{"n_layer": 13, "d_mlp": 1536, "norm_eps": 1e-06, "qk_norm": true, "parallel_block": false, "extras": ["local attention windows", "value embeddings"], "init_std_o": 0.0621, "optimizer": "adam_variant", "weight_decay": 0.081, "decay_shape": "sqrt", "final_lr_fraction": 0.0, "batch_tokens": [16384, 32768], "doc_mask": true, "dataset": "wikipedia_en"}
Each number is 128 + 32 x the weight over the matrix's rms, rounded and kept within 0 to 255. Layers, rows and columns count from 0. Numbers have three digits each.

# layer 4 MLP up, 1536x192, rms 0.111, rows 1195-1223, columns 48-95
100065125183117124136096071127144132093126100170122148062126129112120168147192145120156104119099202069120132090167115066153090162160148071163102
143052142110125185148073121159175133115136143151109183177137125152114158131109184091137157152157075087171150152139121139157137083131139156158116
110178113154152126135092147106135157102105112102102126102130145134116125116121082090155201090110170130194171030149124138157168046153103116139127
208121152130121165098136145117167149098152100131136144084168127143095175158093086112070079096135095160138142111140113138160124190221066128068068
126165110164136100060122129162181076134130167095108130097134164150151161076063159124047135111063107160188122177095073174096179130155099120122138
084144151072106150110121184141074111119087141115155186114142230113114148101084137146112095099145111099177107094174122113191176177132104167155124
171095099072126148083091130092099128101150112132073158119121130112124130149155139113151173110109106135152142087165134102140197131195152146148101
083065153147122143099127166178083106123144139137156138080099182102155113098007093146203140136084100152113128115140112111092170084190153168144109
120088104141153089075154140145131183138134139084126129127191168135155121121114120112144118171166077135067086033085107149075153132187151074129183
122138126046125175159131125119090137111136100116128155123134123159151161082127114072150145147100101128136127190196141122127144092122110162191142
109132094139153099094163154061129108083077082111129122130203117152118131105099146147139111173073105109145073127170183175121170082137090143142151
129044096047148136063096151093067132045089167124087120094174131164164124100109093124138121119089119120138117098170184155126130133130098137093130
130108133169153168126113122163142123139110164132203112100159108187094195137088081151074159147148164178151145036115164130122156073142147092154113
086157087159162128152146125088166149174120171117077119132108059141118118160147128071109156123111109112165144110102151119155180063140163135139078
146096161140112133143142141102148111111063097069151153136103102186143197113148116170123130177121168194153138149139117117140212164097153114158088
123115167172121168046136117147149103111159187186213113178198169103164145105159093132119140150081160152096132152120117143088121076145211194141105
155137173119172113128138132141155126134157141115116141151131128102100131145105151124133143173118180165105176135184131147138176137144144115173157
143059074170113125090130178160139114133058131183097164087133043113023150059119081140129106135112159122152108099150085131143143161128168081111122
117172161110163122159120138142169127103117118094169126121121166093067195121104170043052169156083127136151175102084154096098141113130120154152102
121102181175147138091102154148199102085120176148190149107122166102176099142156120104156172145157162113132155171176128101148129099115159150132141
113079100191114153135128105128145143123093144140161108119156102136038189061147100149119148107156149147145167059168136066141121057109131140159107
129055072120113084156092107133102112052121102102084117129172180183148090101135115088204159133139142160104146127101104142134131157144104146131154
142131157125122111162174174126164172130124152093136152095200076187116125167111075099127106110139095094166156151141061148111156148192124095103152
156132109086160147135104112102136094078175151121126175085112168108119203134113113122139095134148117159108131114089119164119144130140048107094129
118126128124163140129141150141115110166123149083127158086123132078110188093113072083071147098136091100175112123087122157128166173105093123161137
156153184126141168099127129179160127033148124139128180066161181157104117130177124093116208130122128176103110139114181173154155140122132159110166
163144161142090111118128117169090125153111144163087156098113139061064153081113148176119171136131106086137137178114084129195149099125155139070131
086117072149138128099148081073130127088121134129079149150148100151138145145095112193110164086128139135113135092072149166102144152197087101088133
156120104147106140124159162108140120105102109154167178083130113142145172112129114089095127086108119110153148113167153103128112106149154103153128
# layer 4 MLP down (transposed), 1536x192, rms 0.095, rows 1195-1222, columns 48-95
154154125189129089111186143131209145073100124092168121105113105107137094099065142092116167119156104081092160163081107133145098125134136127185164
167140061166200076111181135093126081152106144123175080147109103144178111132129084124135107126098122134125094142104079122127156168186074104158125
111158145114152083096140170122113062150132165163126145123142154129148147100088135177163139182109139118118142138102118101132098109087127125118113
121159122115118068134121117171168115114112169161137131105139130164109184141126079151098133123125068123103079137135140117155067128152135063074130
120129095178138058111101073159169122127151156135065158099118175096127200105125083119115146130149151136154125115143198126156096124119144110170181
110142124171096086153121133107151113166122143102134094132109145193169135098133122109156159137127154174040153158081053151073028148145185087125121
141213108129156172115143126100085143137114129114121104106149203115133145133165166179102107093106099093091151139171147169093103138132110139160156
120167070180127079140161169156084079124081071108132096067121185122137071121097130159107131104067202145176192118123148089114075118106111082129037
151175198105107088110143144192135139113132097064144142115129123107095128137161103145065130125116153126178150205111140078209144096160166060097167
045065096073129186179158147109119138140090137111135137120091108158161167138140159123079133118144157137077122170133166138102128118098170103148110
081110134145133141159098115101064125142077145143156094185151150136135118150124099199138064154137142118126154123154208128094090114152114129130106
110221132078167154121137136110029053200195139109084122196154124129160134084084102171160136123102147093149166110114135119147092138132090052119113
124191111089120064169135117088132081174176057122093105156120185060140116138189147135102103100152105066135101154164087166118122101105062106117118
152081118096112122084144107102120129066123146077140149127215111107123149133114116147164124105100121097093153145193095121115143107158130188137119
114136161154132127156130114137139124145130115183098152157099135094125107128199115142139047016134106143145087056091125117134070117207137135095076
086136060130099098150132137183137117179096135143112154104121166072113150116132113134126139087124115060137191099112150124125071160127139139092054
151114134115146139124094127146133184131151125111105113120157123160181111160167157131067161095188068149151111130093158102154178144101131197109173
175140091041139097139113105163145108112126164114112122062159082165087118152108173162161087092117121145088108117166093114073085116135120079113166
152093107106136114159146148132083147145153162147058106143172088056160028110117133110179142160154115124099120178137106061129097125066071085141122
159136074132135104118167138200126163131138185088127147139124111091105119190114093149100107097112149126103128080123113156144085160093097128168158
159217116093121119175146169085119100157132095104056128129104185097161088196146161126143136115170160157158114145142119084145145154122157129066101
099084168129141139098093136147105129057153125163122146147099161121114073142126157144122133157077166088083162135176090090104070156155132157156068
127117072142100151094114134127150140153127117096135143120124112117141106103088097113152168129146071105117155122128147176094123142101125079165124
150180175140121112151128120132176094102122118169141115110129090156095117106149103143107084141167108159109122158153169112144128107142103077110114
186153104128133191141096129110037152194144094124110162166147127094114086184152118111144146173160079133102089120084157084126134095088102116138130
110086192184172126157123116108128181060127082129128094141139127121126120159091156169113090139125073155153125136125160119096107125104222120104134
148134112130120123169136090150115144117175095142126121090101090159168131074109096137092070154094133160170106100147132190128137141084058126118134
151147061152121121113092108119138166068011134129151105077122120100119160085107079123129125158194109134111120111161112123106100112178124081136120